Weights of a small GPT-style language model, trained from scratch on English Wikipedia.
Size: width 128, 4 heads of 32 (2 for keys and values), MLP 320 SwiGLU, vocabulary 1024, 1.64M parameters.
Architecture: RMSNorm before each block, rotary positions.
Training: a variant of Adam for these matrices, 8405 steps.
Each number is 50 + 10 x the weight over its row's rms, rounded and kept within 0 to 99. Layers, rows and columns count from 0. The size before them is the row's rms in percent of the matrix's.

# up: layer 4 MLP up, 320x128, rms 0.074, rows 254-271, columns 0-127
# down: layer 4 MLP down (transposed), 320x128, rms 0.0741, rows 254-271, columns 0-127
# gate: layer 4 MLP gate, 320x128, rms 0.0795, rows 255-272, columns 0-127
up254 101:37 60 78 55 42 29 57 35 41 72 50 53 57 60 60 29 65 60 39 43 44 39 58 73 45 59 43 67 35 45 46 51 64 55 46 41 39 54 44 54 49 42 36 31 45 49 42 45 41 45 58 62 63 52 46 35 54 54 51 46 52 47 46 53 54 56 58 36 50 50 46 44 50 50 48 59 46 40 56 56 47 63 46 56 75 47 48 36 34 39 44 45 47 37 43 34 53 44 59 39 45 38 61 39 42 23 49 45 45 59 40 41 49 37 60 50 46 41 57 71 34 52 55 41 52 51 56 61
down254 101:48 44 38 58 59 68 39 57 52 42 48 46 55 53 28 23 66 52 53 54 71 63 42 59 73 49 54 61 46 41 41 39 51 61 64 51 46 46 58 50 43 70 50 49 50 48 42 54 64 41 47 48 46 54 65 61 54 65 49 54 35 55 59 62 47 64 34 46 63 39 38 46 37 32 51 49 46 41 49 62 59 56 48 40 56 39 44 50 67 52 78 56 60 60 38 62 47 31 49 47 54 53 51 51 42 67 59 45 71 52 62 47 64 62 59 43 62 50 52 38 56 45 53 51 68 52 54 51
gate255 080:51 50 67 57 45 52 54 43 44 44 45 58 70 41 50 57 49 75 48 59 50 63 58 74 39 46 78 38 40 42 49 47 44 64 20 48 50 45 51 39 44 63 60 57 46 62 54 47 45 53 47 57 60 47 31 46 45 58 59 63 57 54 69 64 55 67 70 45 42 42 55 50 47 59 63 50 34 47 67 40 58 40 67 61 54 45 50 69 57 31 43 54 58 57 55 53 44 69 38 63 60 58 57 50 54 50 56 43 50 43 48 37 37 47 51 53 50 60 38 31 54 50 44 49 56 48 47 48
up255 084:75 49 74 55 49 55 68 52 44 31 42 55 63 63 59 50 74 54 57 61 55 51 43 51 48 47 63 45 45 48 56 52 46 67 43 53 53 41 37 56 63 45 66 66 66 58 42 62 45 49 60 59 56 52 52 33 38 49 57 69 40 54 51 61 43 48 76 51 48 49 74 34 34 40 74 51 43 43 49 48 54 48 45 39 43 45 63 53 51 48 59 43 39 48 57 50 44 56 44 57 40 47 68 42 55 64 67 46 46 38 42 53 42 36 36 55 46 54 45 55 40 38 47 38 42 51 50 38
down255 093:60 42 60 43 46 43 54 53 50 31 45 40 43 72 48 57 68 50 49 60 51 50 48 39 75 45 43 66 45 62 51 67 55 31 63 62 45 46 37 52 55 43 53 56 54 39 45 51 44 47 42 64 69 61 53 35 45 42 57 45 37 41 41 49 43 57 57 55 42 64 65 57 49 33 43 42 47 36 49 60 61 41 55 34 37 38 62 50 45 56 80 58 25 36 45 43 47 49 55 63 53 64 54 41 23 55 64 49 43 48 38 55 48 52 54 51 49 47 58 58 45 29 49 45 47 51 54 44
gate256 105:49 69 54 45 46 62 45 43 59 56 62 49 49 41 53 42 29 67 36 56 53 42 51 40 44 64 72 36 58 47 48 35 55 59 49 48 52 50 45 56 52 33 47 30 53 42 55 50 27 52 45 40 59 57 58 49 78 27 66 67 52 53 52 69 55 57 50 49 41 48 30 69 63 43 59 43 51 49 65 33 49 53 52 47 46 67 42 61 44 39 45 39 49 58 49 30 61 53 46 53 60 47 45 51 66 54 53 43 41 55 53 24 58 47 56 43 42 53 50 35 50 42 54 49 55 64 49 59
up256 097:41 54 46 24 65 67 40 50 61 52 54 41 42 45 59 49 44 44 27 59 43 41 49 47 58 53 58 57 56 64 59 54 49 57 48 51 64 51 57 47 51 54 59 42 56 58 49 57 58 45 55 42 46 46 62 72 38 45 60 51 52 48 48 65 36 36 50 48 60 41 74 59 35 54 66 64 35 52 59 32 60 32 37 39 66 51 67 67 32 55 54 52 53 37 51 58 63 57 60 44 45 66 26 36 65 43 49 49 51 60 44 49 57 65 41 56 46 44 49 57 59 42 56 52 61 56 33 59
down256 098:59 38 45 62 45 36 49 52 53 42 63 44 64 47 34 50 45 46 44 65 50 55 37 59 34 63 57 58 50 51 59 69 43 48 41 53 51 47 47 30 57 48 60 43 54 40 34 50 65 33 40 54 44 48 56 57 45 39 40 48 39 37 53 40 63 58 39 43 64 53 47 55 50 63 48 60 59 59 22 49 42 38 44 51 39 53 63 42 53 61 52 53 48 39 64 86 43 55 51 32 67 53 44 52 60 60 53 55 43 57 41 43 41 46 67 33 60 32 46 52 51 43 59 57 73 57 52 50
gate257 108:49 54 41 42 59 41 26 63 70 39 42 36 47 32 62 44 59 47 60 50 64 46 42 44 36 51 53 50 58 51 47 36 49 44 38 56 43 37 48 44 55 53 49 39 40 58 43 26 51 33 48 38 44 49 57 64 42 47 36 57 46 59 55 69 58 70 42 42 41 59 60 50 46 49 47 39 60 49 35 44 70 48 55 57 54 46 51 54 54 38 50 74 54 58 55 54 68 47 53 51 54 49 54 41 39 45 57 53 74 37 43 56 38 61 46 41 61 64 43 44 58 65 40 55 70 58 34 68
up257 106:48 60 57 45 45 31 44 46 35 48 60 49 63 34 63 61 61 49 68 55 32 47 57 29 46 45 52 54 48 62 61 57 43 46 37 45 42 50 53 64 48 37 53 65 60 26 46 34 64 59 42 47 45 59 34 60 42 31 50 35 49 67 40 47 75 58 48 42 34 77 48 44 56 40 47 53 54 60 56 47 57 42 45 57 55 66 43 61 46 41 76 58 46 48 64 46 53 44 47 42 51 41 47 45 56 30 46 49 60 50 55 53 43 51 57 56 45 30 47 56 38 47 38 45 65 52 45 44
down257 104:41 47 45 50 47 55 62 43 62 63 65 57 43 59 42 46 43 60 40 50 57 51 62 48 61 43 28 46 66 55 45 61 59 56 63 65 54 44 39 60 52 50 53 55 56 41 45 49 64 47 38 51 59 64 39 37 51 43 58 48 53 56 67 46 31 60 51 27 58 61 64 60 53 59 45 40 60 57 77 55 51 46 38 48 42 59 66 43 50 60 49 34 57 41 59 29 58 56 53 61 56 49 44 60 52 54 36 55 36 79 65 61 37 40 51 70 51 48 64 59 63 40 59 52 38 56 42 58
gate258 104:47 36 49 61 47 37 46 59 51 48 41 53 64 36 43 45 44 48 56 41 60 63 42 53 43 70 55 47 39 40 59 80 51 48 44 37 68 45 53 34 48 53 61 37 65 52 44 47 59 65 41 46 44 57 53 43 57 49 62 50 74 59 50 37 68 56 46 41 59 49 27 34 59 49 47 41 28 56 50 31 34 39 60 65 61 56 40 50 53 52 50 52 43 46 47 51 45 54 54 56 72 49 45 57 60 53 67 58 47 43 43 37 44 54 36 36 68 57 39 48 55 63 47 54 50 33 36 50
up258 098:43 50 37 44 39 50 39 53 58 28 47 40 60 41 47 23 29 45 50 52 43 54 55 33 49 60 51 57 66 53 43 52 57 58 45 68 50 54 49 55 54 62 51 39 64 47 51 47 44 65 58 46 56 64 66 49 47 48 55 40 56 43 45 53 46 43 39 61 58 60 51 28 41 45 37 65 56 55 65 50 47 47 61 31 53 50 31 62 61 65 71 54 49 53 53 54 64 64 51 34 59 47 46 61 40 47 31 60 48 53 47 59 53 43 45 35 40 42 37 35 52 78 39 38 46 57 46 37
down258 098:50 57 50 48 41 45 51 58 48 47 67 46 60 49 51 52 58 50 60 58 40 37 57 71 71 72 70 58 56 35 53 46 33 44 45 39 56 64 47 40 54 54 35 65 42 44 44 51 47 44 50 50 35 44 32 46 45 35 40 50 47 33 67 51 51 42 41 47 58 64 50 65 59 51 54 56 49 63 52 42 34 49 36 61 55 53 54 31 49 46 47 31 57 42 46 46 51 56 43 58 44 51 46 35 28 47 37 57 58 76 70 48 40 45 38 69 60 57 51 52 50 42 42 65 46 60 35 37
gate259 079:39 66 49 50 49 50 64 63 38 47 50 56 53 47 44 23 54 43 43 40 55 57 50 57 59 35 47 41 49 35 56 53 75 68 46 47 68 65 43 36 69 64 56 67 45 43 54 57 36 55 50 52 62 41 39 33 59 54 45 43 69 65 58 67 42 54 56 17 51 57 57 54 53 70 40 47 56 54 55 53 44 52 49 51 37 49 50 50 47 48 52 53 59 51 37 59 41 58 54 52 71 53 51 30 56 57 53 53 56 43 41 59 66 28 51 57 64 42 50 36 47 54 51 42 58 54 43 49
up259 087:65 51 42 41 28 40 33 46 53 58 53 65 45 41 65 52 51 57 53 45 49 50 68 27 39 54 42 52 35 50 26 41 35 40 43 48 42 56 46 58 59 52 40 63 69 37 43 51 51 35 54 43 33 46 34 49 39 38 61 52 47 65 25 74 68 48 45 69 43 41 56 50 57 58 49 62 41 56 49 68 45 70 55 34 57 53 61 63 43 49 46 58 41 48 69 50 50 51 42 43 57 55 42 58 56 54 50 38 48 39 51 49 46 54 51 56 57 53 61 35 47 43 45 56 48 56 51 34
down259 090:40 48 46 55 55 39 34 45 72 32 49 53 49 62 62 37 47 74 48 41 44 70 60 57 48 34 33 34 53 38 41 46 63 36 47 59 57 55 43 41 67 54 48 62 43 64 40 37 47 43 54 38 57 56 48 59 52 39 65 50 66 53 42 58 56 36 61 58 58 57 58 60 49 71 48 57 53 41 55 49 63 72 50 49 52 46 41 64 45 45 69 39 53 40 56 46 47 56 46 52 55 47 43 59 40 55 74 53 62 57 56 55 64 40 47 57 63 60 65 38 51 52 50 50 44 41 43 25
gate260 099:31 55 38 67 49 48 41 48 49 45 37 52 63 60 52 51 56 36 48 36 32 55 58 43 35 40 51 45 69 50 53 33 43 59 50 58 52 45 36 49 28 33 68 52 61 50 60 59 44 55 36 60 36 40 53 59 40 48 33 45 66 42 56 44 46 59 39 56 64 62 43 49 58 66 42 37 38 73 40 61 41 55 51 53 60 41 34 54 26 56 51 56 59 64 27 63 36 49 46 50 51 54 48 49 53 34 52 44 59 48 38 53 54 47 51 45 41 34 39 55 50 52 37 36 48 36 52 58
up260 095:60 50 60 49 49 49 45 60 38 46 31 59 59 44 52 19 57 55 45 50 47 57 52 36 47 34 56 51 44 69 52 48 36 55 51 56 20 66 41 42 43 72 56 45 59 40 54 42 44 48 51 60 71 49 35 52 51 40 52 54 45 34 54 53 54 57 40 44 66 54 45 36 47 43 63 63 54 61 34 55 48 60 61 38 64 46 51 36 48 64 60 72 53 42 54 41 69 48 35 55 59 60 50 36 45 38 58 46 47 44 61 58 47 45 58 57 66 34 45 49 53 57 41 34 64 41 53 45
down260 094:53 55 52 57 42 50 36 69 58 40 59 38 65 55 44 68 63 29 45 57 32 54 61 48 34 56 50 43 37 58 37 44 49 45 38 56 51 16 53 67 61 35 41 40 57 47 57 39 56 50 46 45 34 43 57 40 39 60 50 41 47 41 50 56 32 64 44 56 59 46 34 47 35 55 56 56 49 54 55 26 48 54 52 63 47 49 66 49 52 45 55 49 48 38 50 48 54 43 50 63 43 43 69 49 45 55 55 59 56 63 39 73 35 32 48 44 54 55 61 49 42 37 55 36 42 50 45 66
gate261 103:45 67 46 42 46 42 29 52 58 47 50 57 39 52 43 45 49 63 38 39 50 45 34 54 40 50 50 45 27 50 37 67 45 46 49 40 53 53 45 48 41 66 52 49 40 38 62 52 50 57 53 55 53 60 43 42 60 51 47 55 46 51 44 55 72 56 53 33 55 55 41 39 42 50 53 58 55 74 39 31 43 35 62 61 41 52 48 38 62 58 35 36 56 71 52 56 31 60 32 56 59 37 52 72 51 66 57 54 44 63 54 51 73 44 46 28 58 46 57 66 58 43 36 53 39 52 61 47
up261 099:68 47 57 49 46 39 46 36 38 59 44 59 47 81 52 52 50 39 52 60 55 55 46 47 39 39 42 44 39 44 61 58 39 56 55 60 66 34 48 35 41 52 52 44 26 32 37 63 44 59 46 61 41 40 39 48 54 46 37 42 54 55 51 49 55 48 48 35 31 55 67 44 51 40 38 48 59 42 27 51 45 38 45 60 37 64 32 44 43 60 49 52 51 35 61 78 51 50 55 65 70 55 56 62 54 52 60 46 56 50 55 61 44 48 45 49 40 48 62 46 67 46 41 46 60 46 55 32
down261 099:41 52 49 51 45 62 44 58 47 51 44 51 56 54 45 46 49 50 56 58 50 41 35 61 52 48 57 39 34 39 46 51 39 56 37 62 56 55 52 48 54 57 42 48 54 50 51 37 49 43 37 47 44 48 61 41 45 45 37 58 29 29 75 33 50 38 55 49 60 52 41 38 58 48 44 45 53 61 36 54 39 50 32 48 51 57 36 53 51 60 80 65 37 64 59 56 33 62 42 55 28 43 62 58 38 31 52 44 72 61 65 34 55 47 57 41 59 54 53 62 57 43 53 53 55 24 68 57
gate262 099:72 51 54 46 54 37 50 44 53 55 42 65 52 46 38 39 48 32 59 39 46 44 44 54 37 58 60 52 40 42 33 44 35 59 42 36 60 43 56 46 41 70 46 28 46 41 50 59 57 58 54 40 59 48 62 65 59 35 39 58 53 51 49 70 66 30 50 41 43 42 44 39 54 61 56 46 57 68 49 71 52 33 61 45 64 36 46 54 49 48 48 43 62 50 62 53 37 45 50 63 54 34 49 35 57 30 67 43 59 43 47 46 51 52 63 68 61 54 56 45 61 62 36 56 46 50 35 45
up262 097:55 57 36 46 46 53 61 54 40 43 50 49 33 50 38 40 48 56 34 48 46 49 33 53 46 44 48 47 49 53 50 40 33 56 57 55 65 46 51 44 41 47 60 52 77 47 32 41 25 53 63 52 58 65 47 41 39 66 67 45 65 55 59 36 72 51 30 59 51 36 49 31 49 52 69 38 45 61 58 30 63 44 60 48 60 38 52 30 61 45 55 48 56 57 56 54 60 52 40 61 49 56 41 64 43 46 71 50 55 49 52 35 49 65 50 49 71 62 49 52 57 44 41 39 46 42 52 56
down262 099:30 50 49 46 56 52 59 42 42 39 53 63 41 44 41 79 27 59 60 55 35 57 61 56 55 57 50 58 43 46 63 53 42 50 60 53 46 33 52 55 41 73 47 37 46 47 31 37 46 43 67 59 66 55 56 41 44 38 39 66 57 77 49 53 61 28 55 56 40 34 54 47 53 55 40 35 63 60 59 56 64 44 56 51 50 55 52 31 54 44 41 54 50 44 55 47 43 50 55 35 48 45 44 41 37 44 44 51 42 55 39 55 64 56 48 50 71 50 54 41 38 52 27 53 58 56 55 41
gate263 098:37 52 50 56 43 60 45 40 48 61 51 47 69 63 29 58 50 57 52 37 38 45 46 43 35 46 68 29 56 41 49 52 49 41 38 58 55 59 67 58 45 40 36 50 72 48 51 31 42 62 38 55 45 67 48 52 55 42 42 59 53 59 47 52 52 69 48 35 38 34 39 45 50 61 51 60 54 59 68 53 51 82 45 42 52 45 47 63 43 54 46 46 79 49 55 55 48 37 55 49 51 52 75 59 51 40 45 51 57 54 45 41 38 57 59 46 55 48 52 50 41 36 49 69 58 57 37 54
up263 101:49 37 37 60 52 39 47 50 35 46 53 41 52 53 55 39 46 45 43 54 53 37 46 67 54 23 68 46 40 52 69 51 49 50 54 65 35 46 34 56 44 68 49 60 42 35 45 46 43 28 52 62 65 37 69 51 44 69 73 47 59 47 51 39 46 66 59 27 54 54 56 37 59 59 48 58 40 42 67 45 35 43 43 63 50 67 39 52 44 51 49 48 45 41 52 49 55 54 56 45 54 52 53 30 42 58 43 63 45 44 51 63 38 47 43 32 31 63 48 52 48 43 58 52 51 48 49 66
down263 102:54 46 34 28 34 50 54 57 47 43 48 37 49 43 60 61 47 43 40 50 71 38 49 56 44 60 40 45 60 52 48 50 53 37 50 35 63 64 49 50 54 75 52 45 38 49 45 43 54 35 37 27 64 65 46 52 58 53 53 59 44 50 64 38 51 70 59 38 67 52 56 42 36 55 30 58 51 45 60 52 63 53 59 44 40 58 49 56 54 39 68 45 52 54 35 55 64 44 47 44 52 62 49 30 28 46 37 37 49 70 63 53 40 60 44 46 70 48 39 38 56 46 50 52 47 45 57 48
gate264 101:58 48 44 75 46 46 41 67 39 51 29 53 46 46 37 39 57 59 40 66 47 25 35 47 38 56 56 51 54 40 49 49 64 56 20 42 48 49 34 41 52 54 52 57 29 75 43 51 44 39 33 62 33 55 48 54 46 54 55 41 69 52 61 41 56 49 65 63 41 64 43 63 50 53 52 41 51 48 51 53 55 47 49 59 43 57 41 62 34 50 44 51 45 39 34 44 50 47 38 58 46 39 38 61 52 60 52 28 63 41 50 46 69 49 45 55 51 45 50 39 59 64 45 45 55 41 51 57
up264 102:43 69 52 43 50 60 61 50 54 67 35 43 53 48 59 42 32 47 35 58 45 48 67 51 64 50 50 44 50 36 52 49 30 60 67 38 47 44 60 50 13 63 48 63 55 53 52 50 43 47 50 51 56 31 40 48 49 57 69 68 56 51 47 41 47 53 47 53 55 53 55 55 52 48 58 32 56 45 46 38 56 72 45 59 38 47 66 71 55 55 55 65 41 61 58 62 37 60 62 34 44 60 43 55 54 44 51 55 42 53 42 52 43 40 40 61 44 43 53 48 67 67 61 48 64 34 46 39
down264 103:48 48 53 49 58 44 47 49 52 55 43 46 41 59 51 41 30 66 44 50 54 43 55 45 14 64 42 41 50 44 64 50 52 27 47 46 49 36 37 53 54 35 61 59 51 64 55 47 46 49 67 60 48 50 46 62 40 37 52 58 71 49 43 32 62 46 70 54 43 51 47 58 49 56 44 64 49 48 56 67 33 50 53 38 60 63 51 52 64 46 41 51 53 54 49 35 75 70 38 65 48 40 66 65 62 58 40 45 43 53 45 46 43 44 49 40 59 47 53 65 58 55 36 62 36 41 40 45
gate265 111:35 67 49 65 44 33 46 58 63 59 47 59 58 32 43 50 32 68 53 30 46 46 56 65 50 43 59 43 33 42 47 56 58 53 44 49 45 31 38 38 41 57 40 31 53 48 48 43 45 64 47 45 49 58 36 43 57 39 66 45 59 52 66 52 70 63 44 42 43 34 35 59 64 58 45 55 48 59 53 38 52 62 54 49 45 48 41 64 40 35 56 55 50 63 57 48 53 56 32 56 41 49 38 51 45 36 42 27 62 47 56 34 40 61 54 38 53 55 33 36 46 52 45 57 64 55 47 37
up265 162:50 41 58 44 45 60 42 45 52 53 46 56 34 44 59 61 52 43 48 58 36 62 54 40 30 51 51 46 65 44 38 34 45 49 40 49 44 66 56 55 44 47 70 56 38 50 52 54 53 49 39 62 44 30 64 58 49 60 39 44 54 62 44 56 34 44 57 55 47 47 51 50 45 32 54 46 58 41 53 53 48 40 40 46 60 48 49 40 62 51 26 49 57 46 36 37 46 65 66 33 69 66 48 53 87 71 65 68 55 72 55 52 47 53 43 63 51 34 52 59 48 57 59 44 50 48 51 56
down265 143:41 55 52 47 51 48 54 56 47 44 46 48 50 47 47 42 35 57 49 47 39 46 47 52 00 52 52 39 47 56 53 49 47 51 49 50 49 48 43 54 54 45 47 54 56 53 49 50 48 50 51 53 40 48 47 40 53 47 52 53 52 52 57 49 42 56 54 47 46 49 43 42 48 55 48 48 48 42 47 49 55 45 45 49 45 53 49 47 47 59 00 42 53 55 52 43 55 54 55 54 48 42 46 43 99 57 50 45 42 51 55 48 49 48 49 42 46 48 53 46 49 53 48 42 51 44 60 48
gate266 068:59 51 26 52 61 35 52 60 45 46 46 59 67 48 51 48 51 57 50 35 47 67 56 53 51 34 61 54 48 46 44 48 60 61 50 52 50 68 50 41 61 51 44 30 48 43 33 34 33 41 38 62 58 58 59 57 63 53 59 48 39 47 49 39 40 65 50 45 38 60 31 56 60 54 43 31 44 53 59 57 47 54 45 46 65 45 52 63 60 50 31 42 53 65 58 63 54 31 29 46 48 53 53 48 70 39 53 50 66 42 74 30 40 55 43 58 61 65 44 48 51 53 49 53 61 56 44 35
up266 088:18 59 54 50 35 56 40 46 61 60 56 46 22 36 61 53 37 43 43 61 51 52 63 52 45 46 55 48 43 49 38 57 51 47 30 61 33 43 45 42 23 60 61 47 42 58 51 50 40 68 40 54 52 39 58 54 53 47 61 43 64 48 51 53 67 48 46 51 53 57 37 58 59 56 29 61 51 56 67 33 62 53 53 46 43 54 51 58 49 30 52 63 59 53 44 57 45 61 48 54 72 45 38 68 45 44 53 38 60 80 45 50 52 49 60 47 41 50 46 51 45 62 56 52 52 59 50 53
down266 093:34 45 43 55 44 40 45 36 56 58 60 52 46 47 53 45 59 75 55 31 30 56 53 56 31 57 64 39 37 41 48 52 35 46 47 60 43 35 47 42 45 63 44 50 32 60 55 53 38 52 34 57 48 55 41 52 42 43 55 39 59 52 48 42 62 61 53 45 56 64 49 52 73 68 23 58 54 64 71 29 50 52 58 52 50 48 63 61 31 37 25 56 52 48 54 55 49 60 42 54 52 34 49 51 55 40 44 38 60 65 57 37 55 36 49 43 60 46 40 41 46 41 53 51 62 55 50 48
gate267 106:57 43 42 56 42 52 48 50 34 68 54 54 60 33 58 49 34 36 55 39 40 63 68 48 44 49 50 50 63 42 39 63 34 35 45 44 52 53 52 65 41 62 31 45 51 51 60 32 57 60 30 43 63 49 41 51 60 40 55 40 42 57 52 46 48 49 37 42 45 55 27 35 61 47 36 49 62 60 43 54 40 30 37 60 51 38 40 56 54 39 42 30 68 51 35 41 50 63 54 51 43 51 53 50 50 29 53 40 41 54 45 46 57 50 63 47 57 66 35 39 69 60 58 56 57 38 53 52
up267 104:50 56 24 51 47 53 47 46 44 38 51 52 61 48 47 51 45 35 46 47 61 42 62 61 54 56 52 63 53 60 49 53 43 53 52 46 49 44 51 50 40 48 43 59 38 47 59 54 50 61 24 48 78 39 59 58 45 35 40 43 64 50 58 47 34 42 46 53 44 53 54 54 50 46 33 46 46 32 44 63 48 48 71 67 42 35 57 73 53 53 57 57 52 55 41 42 44 74 54 64 52 49 55 62 46 60 40 49 66 56 47 58 54 43 81 45 37 39 38 40 57 40 30 67 56 61 61 39
down267 102:54 47 47 42 39 47 60 40 26 52 61 57 40 33 53 40 61 37 61 56 47 57 59 51 62 41 47 48 43 48 55 59 38 49 54 70 33 53 55 51 32 39 47 50 59 48 47 43 46 58 46 36 69 52 41 39 35 46 46 58 55 52 64 35 52 58 45 50 46 63 45 45 55 64 41 56 68 40 56 44 58 51 65 58 67 32 48 34 27 37 52 43 58 53 54 39 46 79 50 60 33 39 49 64 47 37 55 52 44 63 43 47 47 59 65 53 56 56 59 61 25 52 57 60 63 57 57 45
gate268 099:40 54 48 58 52 47 55 65 48 54 49 79 49 48 43 47 62 66 42 47 44 47 42 53 49 46 58 52 44 64 53 60 53 46 60 40 59 41 62 40 47 43 58 53 67 48 68 50 30 57 68 47 59 69 41 56 40 55 50 48 41 47 42 46 43 53 46 40 64 47 49 51 58 67 49 48 33 76 72 47 48 66 54 71 61 42 25 41 62 41 38 42 54 61 50 43 45 66 45 45 65 48 47 65 53 40 47 40 43 70 63 62 65 40 50 58 54 53 54 34 51 71 53 58 43 54 51 49
up268 098:27 42 51 49 54 66 61 46 38 60 69 49 55 45 41 53 35 65 38 39 57 42 52 52 48 39 49 56 59 61 45 50 52 60 63 34 47 54 60 48 62 47 49 54 44 67 59 46 54 44 34 75 39 48 63 30 51 58 59 39 62 51 50 55 67 41 45 59 42 39 57 34 55 39 27 47 72 57 48 63 63 43 40 36 40 48 50 53 38 40 60 38 51 50 62 57 59 67 39 37 51 56 57 27 48 47 40 50 58 54 58 32 42 42 57 47 69 40 43 52 53 43 57 50 48 49 61 53
down268 097:44 53 51 45 67 69 48 50 56 42 45 49 44 58 53 54 51 78 51 45 44 33 52 59 61 46 36 42 41 73 61 68 59 44 71 42 45 45 64 66 51 34 50 47 56 47 61 73 40 53 56 41 56 63 58 51 55 64 56 47 47 46 38 53 47 45 40 51 25 41 39 46 56 47 39 52 30 63 59 42 64 39 55 57 40 51 38 44 44 45 44 42 54 58 66 53 23 55 46 54 48 51 32 50 41 33 61 39 49 48 43 58 37 59 57 65 50 57 43 41 45 36 52 67 43 53 53 54
gate269 102:31 40 48 45 44 59 43 67 50 77 54 67 49 37 49 53 40 50 32 44 57 68 54 51 46 41 58 45 46 40 51 43 67 62 37 54 45 42 45 50 36 67 54 46 38 43 59 33 32 60 42 59 54 47 38 57 55 37 61 35 51 41 67 40 44 62 57 49 47 37 34 50 59 56 37 37 46 76 62 44 64 46 48 48 45 38 53 52 54 39 41 62 47 47 53 44 46 38 33 47 53 44 36 56 48 41 54 41 53 55 61 36 55 68 57 26 43 43 52 38 64 35 53 43 50 59 49 48
up269 097:57 66 62 49 54 30 40 31 47 46 45 38 54 59 40 55 34 58 54 49 43 24 58 49 39 54 58 51 42 43 51 48 37 38 39 43 50 62 61 43 54 44 52 47 48 60 50 49 54 52 57 33 34 47 43 51 45 54 44 53 64 58 43 57 51 42 41 47 47 53 66 65 53 44 59 52 51 34 45 51 42 38 44 49 70 60 27 66 48 65 39 43 63 64 42 54 73 69 58 47 59 66 58 37 66 56 46 56 62 49 50 66 52 49 33 57 71 42 44 51 48 70 34 53 55 47 55 37
down269 100:45 55 44 37 53 40 42 47 54 45 45 37 52 52 30 41 38 44 43 39 56 49 46 63 22 49 62 44 45 47 66 36 61 47 47 52 58 60 53 56 54 50 45 49 38 54 45 50 55 55 60 54 32 40 34 65 66 54 38 33 64 52 60 60 47 48 60 46 40 52 58 57 53 37 42 48 49 46 44 37 38 43 43 46 63 52 36 63 72 65 43 52 44 47 31 49 49 73 53 52 42 54 28 48 81 53 41 62 65 48 56 58 56 45 40 47 68 58 41 57 46 36 33 51 44 56 48 64
gate270 088:46 62 49 60 48 63 52 59 45 68 43 57 40 66 59 49 31 36 37 42 40 53 66 49 48 57 40 56 42 42 27 40 61 49 49 48 42 54 61 42 42 63 61 59 50 55 55 47 48 52 45 40 60 35 37 32 46 59 70 67 51 56 53 63 43 51 43 65 38 62 53 47 70 45 50 50 39 57 52 54 53 57 43 46 62 28 43 41 37 49 40 52 47 43 47 66 46 51 39 50 64 55 56 53 50 40 38 70 64 60 40 59 54 32 53 63 57 34 37 66 49 32 35 65 52 48 63 44
up270 097:49 35 40 42 48 37 50 39 45 51 46 41 61 52 56 48 42 63 48 50 46 61 51 32 50 32 45 47 50 29 50 52 67 46 49 68 47 59 50 33 58 52 48 64 66 55 70 60 49 55 61 67 50 59 41 69 51 45 52 45 56 58 35 45 36 27 38 49 57 71 52 58 48 71 42 61 30 51 45 62 60 49 66 62 47 57 54 59 70 45 40 56 38 44 55 53 55 51 67 52 52 49 44 38 39 40 50 41 63 53 68 45 61 50 47 68 64 51 51 40 47 47 43 49 63 67 52 63
down270 097:49 62 35 47 39 44 55 58 35 34 56 56 57 42 49 42 58 53 40 47 39 46 59 57 79 46 38 54 48 41 49 49 69 62 49 50 51 52 46 49 56 67 43 48 49 36 45 51 54 46 70 51 62 50 49 45 39 52 62 43 69 58 69 34 49 63 65 52 44 55 46 55 46 37 36 59 39 55 49 58 38 44 36 57 54 49 63 68 55 38 49 63 51 33 46 47 54 43 44 50 50 51 50 42 13 43 25 41 38 54 54 44 69 45 39 55 55 69 46 49 42 67 49 43 43 50 38 48
gate271 097:40 41 38 67 46 63 47 37 77 51 68 59 54 45 47 47 45 32 45 45 56 50 45 55 45 41 58 44 42 63 29 51 48 48 40 39 44 50 44 44 56 74 62 62 37 44 55 42 54 45 57 50 62 61 48 51 54 50 59 46 53 35 54 57 46 44 53 45 31 47 61 46 56 63 35 35 45 48 59 37 31 56 64 55 52 40 46 42 33 58 28 52 62 45 59 72 55 49 47 43 55 57 53 60 37 54 47 33 48 55 33 56 66 39 64 54 58 58 60 55 57 28 47 59 35 59 49 39
up271 100:42 43 73 45 43 64 46 52 35 59 45 38 48 45 50 50 52 49 49 53 38 65 66 58 54 42 58 47 53 40 49 41 55 69 39 61 56 50 39 53 61 43 50 55 70 62 51 61 42 40 37 42 32 63 49 43 38 50 67 49 49 59 50 62 52 51 52 50 55 40 49 53 53 50 56 66 61 81 45 61 44 52 33 32 54 49 57 52 52 70 38 43 51 64 57 44 54 62 51 52 53 51 72 66 52 60 66 57 57 59 44 68 59 46 55 44 65 32 72 51 50 58 51 61 64 40 42 63
down271 103:71 29 54 54 61 66 55 54 47 52 59 63 38 59 55 52 69 65 55 44 41 53 52 52 63 46 50 52 49 52 48 51 61 39 48 40 30 50 49 55 42 57 57 28 56 53 44 44 35 31 59 36 73 57 52 43 50 52 48 41 55 51 47 69 43 53 49 57 49 36 46 40 51 48 70 38 59 46 53 47 71 56 70 48 46 52 68 54 58 63 54 63 47 35 50 46 31 62 34 54 50 41 39 54 30 47 37 36 49 49 67 47 54 58 59 62 56 37 57 43 54 59 32 42 62 52 54 37
gate272 100:58 45 55 69 62 59 62 60 40 41 59 42 42 46 43 47 56 45 57 40 26 37 58 46 40 69 61 49 43 40 50 65 47 43 65 38 48 40 13 40 53 50 60 47 45 63 53 41 32 41 50 43 30 62 45 59 46 40 49 58 59 51 55 52 59 55 59 38 44 59 42 41 52 53 39 47 58 48 64 36 42 55 43 57 47 62 32 51 56 37 53 62 24 44 60 55 30 43 37 43 53 42 39 65 43 49 48 33 61 48 54 44 44 51 52 38 54 58 43 53 56 60 52 50 31 60 52 56